Weights of a small GPT-style language model, trained from scratch on English Wikipedia.
Size: 16 layers, MLP 512 squared ReLU, vocabulary 32000.
Each number is 128 + 32 x the weight over the matrix's rms, rounded and kept within 0 to 255. Layers, rows and columns count from 0. Numbers have three digits each.

# layer 8 MLP down (transposed), 512x128, rms 0.738, rows 161-210, columns 0-63
099138085100142148110146129135190105188159109160125076147170130172148148121090185084161090109158127134115110134086073133105127086184162133078124089147184115098177126104086181127157208157119131
149106138019150122132109151178140113179098132109143117128082076158116117157128099130115145146088061082160165175172159138191112109110120149160153132116180123161059064117098160171165133124107078
158145108127154097103130091082198087116132119107146101178115189134099150074078076096142127124138151055157149049101110135116143139110072142069116090160155126087091178119138164095109134153137132
141191150119166114138162130173163127098155078106163098137191140116072141122117172162174103150150124140133162068099164129164160118114079153168127120138128128157096202133187072195167170080193152
198129087136086098078158110094153077154087190103190086166183089142134106123151080127125205133103102175118169252080080138150100132082138118141150118134121100149073076184157179168114123026086129
090117216103131135132114163087117182148114128140122091145151110096189129163110103140137130132149176109133090101169149135124048124143061132164139094134110119168121137127160078139144113104112174
133156132190161160117146106114131114133102126134172111112084143173151166170117111092081182147115134144101106147106161147143149087099129094142188126085098169182128084128128122163185128081128087
114157163088150104097108103082142052098105037231210077187114075140166143118147221151047139142087107141220123073114097148151131156148149130174145115134102179116069125140135129145123085179161151
132200137129070135087161191157123109175132133076170075123126179103178134131083200092139128145089127176155154123179094129155118148154073177090122116148188095126139119161125116135142114133123152
153106163122127144113178143081112103140117110090130155074141173179134140168100175130181109115118136151148125132106150121134063069155101163122108041131105107156068140073128128191138121106100114
115088160198102150118126054160110121104087119148127108127162096159063121104164097072090162072121176155170101114160144116152139137091168129168089083119113134055109112162090140128152130093103116
032200184114086092102126193153092166115142118104092135174114120091104136124126069126139111183073135164115129150105143115168125099171135125113101135187201168084097086103153089131136121122139122
112105184187128137073139168147116127094140159128095118144136092106085136190172134132067111066155147057123093097143098170117128111107120086110176096177104128073125131153124146155171069186106187
224132159102109112078161169138197221130128086121117176088114108169122117068105104115127114104148153170128137138127170166165117112163105143106105062176117107168129095142131139113138102129146081
065147125131121128131138189173167108126152151164088123143163162086149096128181136125088121153122099200146111127110104141138126095180096139140082125157109133130136124076141127064169143128176105
103152206160100134139087117120166126078050080100084167112175121143097089156170121097163166109107130070080134123126127124111085104119134125124068037172090117178134110140095127114112135140164143
106129135085179152182144149109150179158125142111129152130189155101165127163088178124135090130189105114137116171126109162143066162179110059119115106122077139129158116190147123159124137145122144
130133128112169118080126096121097051121090096139160096095115150109088100130091120181122122193097130093182123155115117122195144144173172153157146141165152065080158126101126171099143163144171177
143090146114103165138115110182098091126103136125125140123096150113141126117125167171133159117157174142089144147139143096102116120183121155090100108095064219179140127124117119058143179116119116
096098108051104075072093144186093125142108110126122125111193113108105109133071159065146140088125132139134109154155136114128102163075080135119133118072139125159162073121171116118150174140089132
116163099078133142168144181197125151139213132106127205170090096189136156120111119090125111078136130089130121122095079074120178080111090121128115152087104147199121121134142129129173162190129090
113088171141120121104106139136100135132133075081179093111099108155175138116103135167094098202106124098159174105181113186204166106142090200112085098096169159145170162126093153107116104077174113
147103131157058100127172127167116136113139154127133146118106098156119071108117130082122151123114088137099097184147116124163096113165132065130132124138120135153154170148155117149178136135058120
054101126099095095150112158117134076114092138150082145111120124035165133141114121134185067113167158149121143134130074177143111130214125146152167067177133109192104133145133150073154093185166233
054081122131139192129141167119110116076099169130103158115127086122106159117115169167127123125066110116088126156070140156080088129129120225064182167135102135108108116121111113139099132160143125
143075137186150104109108162135131136093144174110153095112148153093108121068078158151176190131167223101099140078144063127159113184102158111137081095167158162143176137099170110113163126132078126
093170181141151099122101096126128153088112130127185118120135193070128124140089134107122126105109161130169136105150169108106116161128104111135184109146179078129148090098144141167119117087100100
124109177170161182145072166105113167160090088096072123157090191089117091072113134155156100156112158083121123111135142151176141154141157110102159087086152192112145124054102107156090127157156118
031155206138141101174133181157111152098134072145123126143108131117100135116140146098100163109101128088107120101131136164174160155088097118152124134148130101086145098134148127135166110129116118
122133102087164090066134165112151120106082116110099107106160160125123097167137109113167122110115170193081147120149111114185083137170137137091133103084179087101032116128157151120145073107150170
099145182137099152095144133091145157156088165098106149105126162112148192104137114106156109096116097111138101141123121098149112152218143138093129142138093147144179150161101119161170085143154134
183148130120107139212138151114123132196137121138124092100143127172075128130153169086168132093108193081146173060093147089109167120124190106172181090100091103063145173161111138097168112122176124
105131097131126081193114154111132106148083100206122137161104104187165153086135106141108148132112154150103247086151136129161108111097134137088171069100088095114039127147143121107112136168185119
111165116166135141143133122145115133156125075140155142149094128096105078137148149137154085112133119182114118174153083148127146153054071125083145053141169104161143073135083126143111096120154102
118154167053080148142148202132183153095135152150125139176140104090129129181173110150156133145110097141111128103065132118084078098167152146139162132172104080123153095083129116152112153147111139
110187131077208143099185154145096125116161123135134112084182126169151154116116101104168183034165152144101050152130093138079151177106152085112135106116137129176170178139166073126142119097082136
135178143154130150092196146116113117126125135124100199164108156085157131158140132125072101135129176145197159141141155108176198069132142124118166142069168184175073142122194153100160155129122130
104186176094129130074118170111080137103090109104085173167131101099171136143137126147137069079106181187102148162105150124127146174148153127114065113141089092184119143173106097132148158093100080
075086123139175080100146127081125109110116186111080078097095136121078112108129145163122136118135150201105145094157125114092157162109136116068082058117131082173139113154125194122107152104106131
128097101111234140114123145170165113125097137156094125136036151177105123100166151200154154115125127151117153142109090125074124191112146106125126128124105124130135126115147174159128153122099107
141149090168167161124177150123069110105186143113179169125117186085107124112147127073119068126080117092190138119122101086142125133103050116104150108168127067125123144176101157169158164121116103
083126123091202151098109167089133104154134147125105109123152122156155119153130141128126238134110091108137163115188198116092112151110129134081145129078115074143120090145069100158124107162101111
129105151057128091125111135078167086148147055086107107127182138140144124130123170147171125173134138113112069126171096162157104110158157136169150110081087055111109092106107152118115116151091115
153144103127183094145143104142120166148105047117086133097140101135120164150160128087203091085152139075090068154142183099125113115115117158160127135164112083204136134181153130070083061140106094
088073128149113079144093165156160118089157122133171049150136171124126094131132091126135135103128157211136177135126143100133151101148108103144180075119159171112126112120156117136075131146181110
062131194070144153068099156153160065102171104109105124117128101132120075094092118131108111153152166077182122133095131098182113112108118097138164117124176136146089131136173146091066182156136122
142145164166164089144186149127121171075150112146129122159132141113129112123150143099156148128080087086126099106095149124165113145124171194083127120096172117103162097070156098129131085106080122
148108109118166200053113091078120158184107123134129137130066129131167169135194121126201095123115135158112162131121074054114093189114117178138133106123153140131174171156118070148176099115106120
050132134182082101122110186139118155125092186104158149126168128111197164122096102151150130151121140103113154119162143182116202129118194173134098116145098176130138178135157143110119152123104147
178137123096131167145134104126102136124186095188100137095179172157138114173133137106177088141120109128102119129129039112166112157130176126118096175134077146131096106118088095146130104068126128
# layer 8 MLP up, 512x128, rms 0.291, rows 162-211, columns 0-63
125136094061152096117122125078129141190122178100151157077205140146091138139093058161151127091129072099122115110114170145171171133147122144158130139152143111141119085070145090176123142133112141
152110109167153129091122114149165079159128117149110091158129070172168155121142122160160096108099084044149106115186112238110180160115102154138158153145069072167099155118114145100135086160122163
150143059179149141118145150154139156097153146097188138139110156193157159147131138195113102126102180115140158105118078109175142191090179155134155156101129145102191110149107079134110127111138142
140145101144093125144175124135075095135154121107140099163184143141137160114099108089119118060186105146111086122115121125160094065141102162143131127128109147097086072146151099125138122126154150
115177195139130109138113087105099154139074118195166146190091100166195155149199111141139082133128122154149124093114126155123140149172095180074111139164127090122127141129109154100140145122160155
163182074101121117129091152121090136062187136152158137110160177147142181133189128132133189174118065149130109099090091090095141129100152166104103143142144088124129177069071133105171144185144171
142092058157134107106074087099097141122183065154119087104119115121040206128095153126119128165094139175138109101103181113097156072117189158086117127108087108128122139141226112127116110166077127
103205123098095137138116085102111148104111153158155128145149146091112114149084146095131090142139122169118185116097125167093161108106098125138103096140136138095091127075150146072194115115108121
135135149151104100127100052167153120117104153119108149125114163150098133131157081164098169075140132163135108120158155111121105095116137081140132183101134150106093161156099139115145170112101123
119153159167082143124112078127103130102111099152124092179124091149148150085103135102092085124150119153201109070123132164129147105127194135168089122141108171123141189150208048111128174108098149
080134180073099087103116111164166144128124108120174127119121083147151105135105128119119108145167158111138127093101085129150131101188148168081101111128135179107084167111131101142144132106083149
139133086135144137124140111158119163141157152121155084170151160179180144255149121161128126125083083176078122145119164127153152143132087129166123109172074154161129112152102122116129156149109093
141151183112166136125167138125145113102137130136129158070137111113131112105090101095100111131099075145161116151088160180166164134160137160124170104098112118124069109090159151080129143178131110
099142121099113154086103118101135120143152148161114208146160130111144065116194196065102142100139128131167097113110106113133148057130078153119162152223122091141176112167161173067122069114178126
141133119123194179184103155100156102059143132131129116079038103143171094146115169124184118124136135110106125146114143111089128108159058148123145167126078147173132148161133168086159118068117162
098129147142101188121125137113128101093144111135170135127155128167109175191153131112085063117140158110120096088082138166170081131153141134084138163126116156074182139153146147180141120159191133
148205132192152115212099123109176147109149125090145123165078117155143142098147121084114094150127127112106147119106161136112088122117141043148117159129139158102133067120153192141142139164149131
150169151098137104144157171080115114183162122135093134076146133137095183097126148114170121106129110161118088108140103095139125112098112149179136115157115133122142097212136086137164129116169122
153051152128105092172151097128178142104123186128086105162099123121129140160112180071102124135141118080087101099094135117114060073138090164101160103127076132128156183099123177138124147160183195
160129113114170130094117114108163119169090150159181183074066170143180134183166123096159077134164123170089194120131129170088063103105176192166129164092100129115154084154156117145085077151072082
107126090121081117125058052149109173101136078143150118198117119169193102168144169157102210114106169110104179116137158156106107091150110169100149123113083137133172154130133168099165129103167168
103188165137108128108133061101098097150136128120120135102066112133118045122128161143074111106135073064121135126121138120144179109112152128135141155089127154186086110153173109170140108070137142
110162114106148071118164140128109124154157178117103161139157198094144155148070169107112103133146156127124113130120167176132185083172165108109106088173102100226136144179082118020160137085133093
163160079091173152118149160176106123074070125135141108148124151137104132109084097138187167086119121174128108140119096095071095126139137154083149109084125130132120169134132149154126116171094132
192140094188090119137059129128174149135134090090129181126129079128090147115106111090139154217144135157076099144114146106088183159114138101120125072151202123134161109119143121124077149112039128
099131106134161130132107115142085118132116117107113200137141148154106116153119135153064111179151151200109105101185106166118155092150132072072107075132100112156168072138122123198036163156043115
123121096174088119166153105122159172111096110102159131163074150118147104129115151184128113090142119146116092107122176180086105129172172082110074137063126139164149110103143130186138167090149116
130138154128130154112142099069131123127064132186130158158165105154110148123177184081175173104121105147152130144217118132178127079131129149157157178114170103150094106108133081159092119109152142
161155111069094096144159108081158162095095125148119072116162130164121100135170194084110115111156124088141160133141149067137145144099140087102072124158107101173080189153134080145103170126110185
121172112097088106078087087129127118141071141160108175132124137116106105121118089116105145117184132103128111104182102140138159162146145151175111152042076124120161145131154142093159149092144082
177183145162074153142123095134129101175122143085100124094145143127108166076116188063175136135158146192099139109068119136090171095137196128177141116098062102148125153147100104126129153146109097
138139059129121131079094093128079142119154115081128114138109194135134155183089123063113163125089180094132112136112150194079158148151122110096172126123115117069125056104101176087099098120084163
112112124150157199169101149064092160073177026139136178130156131113046127113140159139141085120106116135128134122117123132105110126145066092114129142148080104147119127107104076138103125121147162
124086116132134111136129068130191153087073142157083113142101058088117127085111132119076142141145130086110155144149120086167137122122097150163166116156068118171112123112028122132130163063133148
145149160120082104184184098093154071116164156212163167096116120200129124133162089124134143146182143102143080136107127114087086205143154122079132124115139087103081084125081130104155140169126135
078137130110187137148197109142141121145108120127192230148116112174124105125128132091081096176147120153074156156146136125123175105124153126090099097115160143119145092169148065135188067129143116
133093185131128102145133120109129101183084134111153118172213165113138079091083077136134171135120078135101111148089116155078093079093127100117107116097112110138101132172115103148078114183160164
130138123148072091139103093167108146120130189081144146180121174132124175083118130187117109126108098153134103135086123129064179129124117065145127067181159169086140143120069105065130166131141081
121106109123166135097107186116167140141136074150106091122145138136099161108106124189121190121135138088121120133059151086150154152101095133093129184194133149146161093178171113145123152063093152
120113125144181064162157159109135129045072095099112141127173145096198117142133145126115185116069125111148201135124193036133122100195091088108155161132133162150074117116189148105194142138154147
163131151183140139112086177177121108119144145086145076156151144130089176154125146072205117156117138121112110102123173137076156179120121119121146153183105129080153163110055079150136114110167140
088153140071130171114125161166128089101162097119095127115175112101128105115137079162160134158158111103118117164069114111134139111111176155130151120088034112134085103158118151156100129180128114
117147155111186134120146137059099148078096161147119174132122114166093135086131096104099138141146149095110128170096114111065120181082102187133159093142065158067146114075102159164088073153124106
110119118216196115164103155112177086142148105150165098103130097099098141083083172148115176062113078200076138168138144101082219118140092116081106139091139130148139088164118120163067190158100112
136128136171229115147104153129119179144106181135125086145195106055135120150077070076143143171126124127140147107136172092114124155143187133123144146084069107126126160136127179078130143188142128
115160130094085150124146084118094125180127141136168166156147093148156078065134075145120135135154081079114066130133145126143128131128157128143209142063168136148176116103137103160158129061084156
177091171114194114154147188158151102123139194143143114094130130176148093082115155135108135157123115140128142122134101149109185121178099123125145127123165162103163167133055164156112142132089097
135140164093148080174118133103207157114124118195142108103106121137153156144069112095100129113080098127126179098072124065145095163098136105121162130126131138146140132122078148126076112120126122
131133127080143087134069159137137129103145136130122165136127191151199171166133150109152095136129094102118097139098071105174161084173185101143125135078144135160154121104088092133094088076127182
120073150147113183112136114149122121123140161064143102098129100154103107109107135125052128069130164079155094104125105155092123118123141172157112142140121145082156135068107109131093125124170104